Part of a small language model's weights: learned positions, no biases in attention or MLP.
Each number is 128 + 24 x the weight over its row's rms, rounded and kept within 0 to 255. Layers, rows and columns count from 0. The size above them is the row's rms in percent of the matrix's.

# layer 2 attention query, 256x256, rms 0.143, rows 223-235, columns 0-127
size [120 115 113 109 112 112 113 107 113 111 107 105 110]
[[103 107 140 154  99 132 113 146  84 132 132 179 156 112 142  87 154 149 157 114 137 178 134 141 134 117 115 141 164 136 139  88 142 119 115  86 142 140 152  86 107 139 133 152 122 135 156 136  84 119 154 145 154  84 172 102 117 107 109 132 112 102 142 136 154  62  69 152 115 137 139 133 156 114 110 106 182 159 148 131 126 153 133 174 136  99 169 127 107 124 123  99 108  90 129 144 116 110 122 133 148 111 119 165 140 119 103  97 111 176 100 136  93 119 136 150 172 124 143 166 133 144 172 138  83  95 104 127]
 [137 135 107 121 137 137 131 107 129 104 138 113 146 119 113 133 129 115 119 145 155 144 126 104 152 119 122 118 144 109 131 122 198 127 141 146 109 107 105 119 124 190 146 136 120 124 131 164 126 128 130  94 109 116 182 107 176 111  82 160 129 162 145 157  90 105  99 108 170  82 128  64 138  85 145 134 116 105 188 115 159 154  91 118 114 156 109 158 123 151  95 141 153 130 153 148 137 150 130 113 132 115 135  77 112 102 152 147  92 165 136 142 141  84  99 143 146 161 111  82 136 150 162 140 195 123 145 126]
 [102 154 124 143 136 154 141 130 121 133 129 135 146 113 129 157 146 106 127 117 108  74 128 138 121 172 124  99 100 137 135 103 131 187 102 161 135 103 126 104 112 156 112 130  99 125 116 125 181 116  97 121  96 125  90 121 134 136 139 132 116 129 147 126 129 118 118 138 130 165 145 164 111  86 132 124 133  95 117  96 145 128  89 127 113 128  70 114  76  99 153 147 126 122 113 135 107 114 141 101  62 147 208 129 126  91 123 144 136 119 112 182 155 141 153 142 136 130 107 125  91 156 169 147 119 108  82 167]
 [153 146 123 122 114 125 158 157 158 160 131 100 103 135 121 191 146 112 127 111 153 130 110 144 109 104 127  88 149 131 107 110 126  99 116 167 171 113  78 106 115 165 136 107 108 172 133 118 147 128 131 110 105 102  98 144 151 114 176 157 130 114 143 154 123 113 128 181 135  92 146 168 139  49 128 176 131 147 133 135 126 116 138 101 124 140 160 121 129 103 132 106 113 122 123 163 131 129  97 132 114 149 101 152 154 151 125 142 113 112 133 138 113 115 107 130 139 133 113  82 164 154 133 124 134 136 149 116]
 [ 94 152 144 141 172  92 128  91 161 150 162 136 108 123 143 141 168 174 132 141 111 112  95 113 166 172 154 129 134 112 121 124 122 153 122 164 126 125 135 145 119 121  94 113 145 116 109 144 150 121 176 162 165  91  58 128 186 172 137 139 151 138 101  95 166 135 130 116 165 161 112 130 138 144  94 113 111 122 110 109 143 144 135 104  96 133 135 112 134 113 125 120 128 103  93 127  96 168 144  88 161 119 134 139 128 159 102 126 101 130 139 103 112 119 123 151 136 146 109 118 133 115 145 143 105 150 147  97]
 [165 192 130 124 138 153 147 100 146 154 147  99 177  97 160 168 133 116 119 113 123 133 110 129 147 154 160 144 156 161 140 129 110 124  95 108 153 157  71 136 156 116 131 141 122 101 133 118 137 155 138 153 137 148 125 124 102  78 177 131 147  91 126 127 134 110  82 129 139 131 146 117  85 166 108 104 122 126 134 145 154 149 148 151 170 133 147 148 161 157 113 117  93 120 157 105 164 150 140 124 118 139 157 139 151  98 134 127  78  94 146 167 144 100 121 136 101  58  99 104 118 129 138 110 125 142 119 141]
 [124 143 107 137 202 155 126 116  86 130 109 141 132  95 128 125 137 147 159 113 138  79 113 127  83 151 153 128  99 140  81 132 117 183 123 125 144  99 105 126 120  83 121 191  77 114  95 132 151 116 154 134 105 130 159 157 121 152 105 184  84 132 142 129 153 131 122 150 159 115 158  97  99 106 192 133  95 129  93 107 110 136 138 109 135 135 126 100 113 114 160 122 141 186  70 119 164 158 142 101 148 150 134 148 163 113 115 185 137 123 144 122 151 163 130 105 107 123 148 134 128 138 138 139 107 111 154 123]
 [120 107  80 118  89 163 136 107  92 122 158 150 120 132 129 114  84 166 132 162 142 130  85 150 127 133 156 136 131 141  74 134  97 140 152 141 126 120 105 156 147 144 156 181 133 125 129 153 126 143 154 143 156 134  79 120 142 111 162 159 128 151 116 114 136 124 156 119 139 170 144 132 194 159 139 148 136 128 189  93 149 118 139 122 137 122 137 127 100 112 153 130 144 147 123 137 144  95  71 113  79 104 146 149 142 129 109 102 115 131 137 135 123 145 135 128  98 128 105 135  90 150 123 152 162 123 174  93]
 [139 146 141 150 125  87 111 106 174 118 120 137 111 158 124 153 120 135 106 116 118 118 148 107 106  51 131 151 134 126 152 133 133 181 157 124 110 126 107 149  96 140 147  96 126 144  87 133 126  87 115 150  99 144  65 178  92 120 102 139 138 179 143 124 145 113 164 129  86 149 160 100 112 112 110 118 135 149 122 150  86 135 152 108 199 129 131 132 142 147 141 111 135 105 126 142 146 110 164 165 146 112 149  68 139 123 157 138 128 105 143 145 109  69 103 113 150  83  97 143 165 112 101 136  91 139 120 134]
 [129 122  93 139 129 167 149 130 142 107 138 146 173  98 158 132 119 118 115 107  92 144 118 142 134 141 119 135 136 141  88 146 142 111 114  98  99 104 163 141  91 162  96 118 155 110 164 152 160 134 106 157 132 140 148 115 107 161 117 138 129 133 133 106 126 114  98 119 138 104 142 141 160 153 134 124  87  78 165 155 114 145 150 105 149 104 102  92 119  78 111 122 105 147 135  93 155 125 117 108  99 110  87 110 151 146 135  99 143 107 114 157 162 126 130 138 144 180 134 103 116 105  90 157 134 162 117 131]
 [115 132 123 140 101 144 130 149 141 115 120 134 152 102 109 109 152 131 109 115 136  58 136 128 137 135 125 155 137 166 123 123 109  99 146 180 144 105 152 124 109 139 127 141 140 160 128 124 178 101 157 173 102 118 180  88 122 109 149 103 134 148 154 160 121 144 137 135 156 115 164 134 118 145 134 152 144 129 131 197 143 112 133 121 111  61 110 142 105 118 120 106  98 142 161  94 101 116 118 128 139 145 129 174 123 150  69 120 148 130  96  87 127  78  95 145 152  96 126 141  50 139 113 107  77 154 128 149]
 [124 139 181 140 118 109 149 118 141 129 100 132 133 126  92 153 103 154 149 112 136 158 126 114 116 167 139  96  71 126 132 149 117 172 177 138 126 144 164 120 188  69 143 134 147 105 149 124 142 136  92 124 103 101 120 128  86  94 140 128  93 153 125 143 162 127 185 118 142 138 151 158 130  91 139 129 135 110 140 149 155 143 138 131 101 107  98 156 157 125  87 123  98 158 121  83 134  97  89 123 107 179 160 126 125 112  89 156 133 133 143 116 106 128 142 133 121 148 110 148 152  99 140 113 122 168 150 155]
 [138 156 135 155  95 125 150 121 123  86 173 144  98 144 142  97 164 150 124 123 150 141 119 145 136 147 113 175 132  86 141 123 135 123  81 160  89 151 127 140 138 149  75 132 118 152 128 108 132 148 135 102  92 140  92 150 109 140 177 131 157  98 118 121 115 109 131 177 129 118 141 157 104 100 148 160 172 148 145 116 111  92 125 119 115 152 123  60 157 139 126 169 113 140 118 111  96 102 121 115 140 115 161 128 111  89 118  97 119 114 125 112 120 127  62 155 151 122 130 107 119 151 184 134  89 100 172 133]]
# layer 2 attention key, 256x256, rms 0.139, rows 223-234, columns 0-127
size [115 111 104 110 108 110 113 106 108 109 108 104]
[[120 147 154 141 135 155 153 161 182 117 122 128  97  75 171 109 114 127 129 172 112 117 108 120  98 130 140 141 129 167 138 112 144 115  76 122 165 136 181 150 132 137 121 121  97 101 115 137  85 145 101 169 158 138 131  95 127  77 149 115 130 103 129 137 157 117 148 111 176  81 124 111 139 141 103 159 158 119  97 164 163 126 165 125 154 118 106  93 206 132 137 158 126 122  93 116 116 136 101 131 120 101 143 117 164 113  49  75 136 127  66 145 140 117  96 129 103 101 135 167 142 144 140 100 120 160 118 149]
 [100 112 127 152 121 147 131 152 102 100 150 161 105 136 127  95 130 125 105 124 140 123 149 154 181 121 113 124 131 126 148 128 119 111 182 145  84 125 105 142 104 128 140 153 129 105 170 153 169  89 158 120 107 104 138 105 145 115 116 132 162  72 111 104 122 121 139 155 117  83 133 125 105  89 113 128 184 110  89 145  95 109 160 179 125 137 130 136 103 145 145 120 114  98 150 137 107 120 148 125 152 144 150  85 149 139 128 161 109 156 146 115 113 174 103 134 108  95 155 128 143 107 151 108 157  54 135 100]
 [106 123 117  98 170 102 171 131 113 148 182 123 131 143 101 143 144 106 122  99 103 134 122 100 129 131 109  83 141 145 120 131 163 118  97 143 148 114 140  99 113 127 158 161  84 125  64 147 112 141 170 151 140 126 156 126 136 116 175 118 159 152 152 128 110 115 144 140 124  92 159 147 157 114 104 123 137 157 123 162 122 149 160 115 131 173 119  51  93 145 118 142 119  59  76  92 138  98 146 182 138 116 121  91 151 120 154 122  87 117  99 102 112 133 131 107  90  92 137 114 151 140 168 169 149 137 133 163]
 [144 149  98 118 102 123 137 138 159 156 136 128 136 113 127  83 173 147 108 127 110 132 122  90 126 125 102 186 106 120 100 137 107 148 116  93 138 100 153 155 104 137 163 121 106 178 120 114 128 128 152 127 170 128 130 123 163 113 164 139 113 112 118 146 111 170 102 156 126 135 137 136 126 124 144 137 135 145 183 143 124 150 135 123  96 103 159 140  81 137 135 186  97 135 143 127 104 106  94 132 127 148 110 143 146 127 139  83  60 101  84 141 168 105 121 115 122  88 136 118 130 102  76 136 105 105 118 149]
 [109 118  95 146 103 124 116 108 127 125 113 104 115 175 151  98 107 101 154 112 144 120 139 148 130 115 123 126 122 172 141  85 129 127  99  67 124 174 113 115 101  95 141 117 148 156 104 127 158 138 130 126 134 129 118 113 113 130 103 134 119 154 185 112 110 154 128  97 128 123 137 166 130  73 111 108 157 140 116 163 101 167 144 105 142 112 117  70 115 132 149 141 141 158 143 100 111  89 150  97 101 111 107 156  88 145 118  58 155 104 130 137 128 122 118 114 131 183 126 103  89 128 135 118 116 103 110 111]
 [147 127  79 118 154 113 119 118 141 141 142 135  89 144 145 108  88 101 138 111 121 135 133 142 118 127 128  71 108 123 101 112 133 118 129 101 106 148 153 153  98 115 134 101 129  98 195 151  94 155  99 134 103 106 119 151 153 116 136 123  87 143 124 108 114 113 100 121 105 165 172 133 162  88 163 162 100 136 145 169  75 112 115 157 147 179  68 143 166 105 143 129 120 150 118 130 126 120 120 116  81 110 120 170 114 139 141 119 160 107 120 167  91 141 137 135  74  96 149 112 158 116 130 155 124  91 132 130]
 [134 168  86 110 119 107  98 163 142 136 114 162 141 132  72 125 177 120 127 150 128 181  87 110 113 146 139 103 102 145 108 120 108  95 145 111 103 107 110 112 175 105 123 111 112 151 146  86 109  90  95 141 124 145 117 181 135 124 123 125  91 176 131 149 176 125 115 161 143 128 109 124 135 160 114 122 142 171 137 118 113 115 136 114 143 153 108 130 102  90 129 124 153 134 128 127 137 142 171 153 107 130 141 115 126 161 160 109  84 102 137 147 105 156 137 114 100 153 115 104 114 146 117 121 140 118 111 137]
 [125 160  96 161 130 101 154 139 108 108 128 157 110 113 103 144 173 141 131 133 132 120 124 136 105  97 145 120 143 152 162 140 146 163 152  85 140 127 140 118 125 124 149 125  99 147 101 161 100 105 101  72 122  98 148 137 132 153 109 137 127 185  60  92 131  94 122 117  96 143 144 133 149 129 141 113 143 145 155 170 129 113 138 125 125 129 138 107 181 113 110 148 122 139 147 106 122 120 112 116 152 122  74 158 144  77 166 125 166 113  97 128 159 176  57  95 152 120 157 111 121 132  83 100  97 142 109 134]
 [ 83 117 141 141 170 158 124 100 141 118 140 179 125 112 109 122 109 122 142 190 143  93  95 139  96 100 107 159 160  98 100 108 152 133 172 145 101 162 133 106 110 108 145 143  79 102 158 119  96 124 135 151 109 171 160 127 136 128 135 118  90 148 129 169 117  97 112 147 120 133 141 128 149 180 152 133 167 151 122 191 113 141 129 106 110 132 136 146 139 121 144 142 107 118 118 109 189 115 136 121 128 146  83  75 126 154 111 107  95 145 114 169 155 109 128 130 116 146 171  99  81 120 126 150 157 140 173 113]
 [104 122 102 127 106 148 147  97 157 110 160 112 133 116 129 125 104  87 108 135  80 114 121  92 118  95 145 171 101 141 135 102 114 142 159 145 144 139 173 121 115 117 175 120 132 142  95 133 171 169 164 135 117 150 171 138 125 130  80  57 149 105 163 146 127 124 128 129 125 117 133 108  88  95 113 137 148 112 153 114 118 123 119 137 130 166 112  89 128 122 124 134 129 127 132 138 123 128 194  91 125 124 106 122 126 126 106 141  95 147 127  86 105 127  78 131  93 139 120 137 130 149 159 148 131 126 123 104]
 [111 162 104  99 156 125 128 141 113 145 165  87 163 119 118 163 100 125 143 124 144 106 102 152 130 117 150 145  82 105 149 115 171 144 103 115 143 136 154 140 150 107 142 112 145 140 137 170 132 175 157 117 127 168 100 129 118 118 141 115 160 124 136  88 111 127 125  81  94 147 155 149 136 163 135 100  83 121 163 117 129 118 100 164 123 103 133 120 134 142 154 119 158 116 145  93 179 143 118 134 129 118 152 130 142 159 150 158  72 140 124  90 123 125 149  79 110 151 158 143 179  89 110 119 127 144 142 110]
 [133 115 122 158 169 131  97 137 139  88 130 142 110 106 156 159 127 123 110  86 131  99 135 126 145 139 164 147 122 143 164  89 175  97 130 135 109 105 129 128  89 159 134 107 144 140 107 120 141 105  94 133 117 149 123 173 151 107 123 115 152  93 163 124 124 161 147 125 136 141 114 136 166 161 151 133  72 122 110 122 121 125 114 135 141 172 111  98 134 179 122  90 115 136 115 149 132 128 161 128 127 132 144 126 116 130 125 160 149 156 110 116 137 117  72 114 163 151 111 103 108 135 145 127 106 117 118 100]]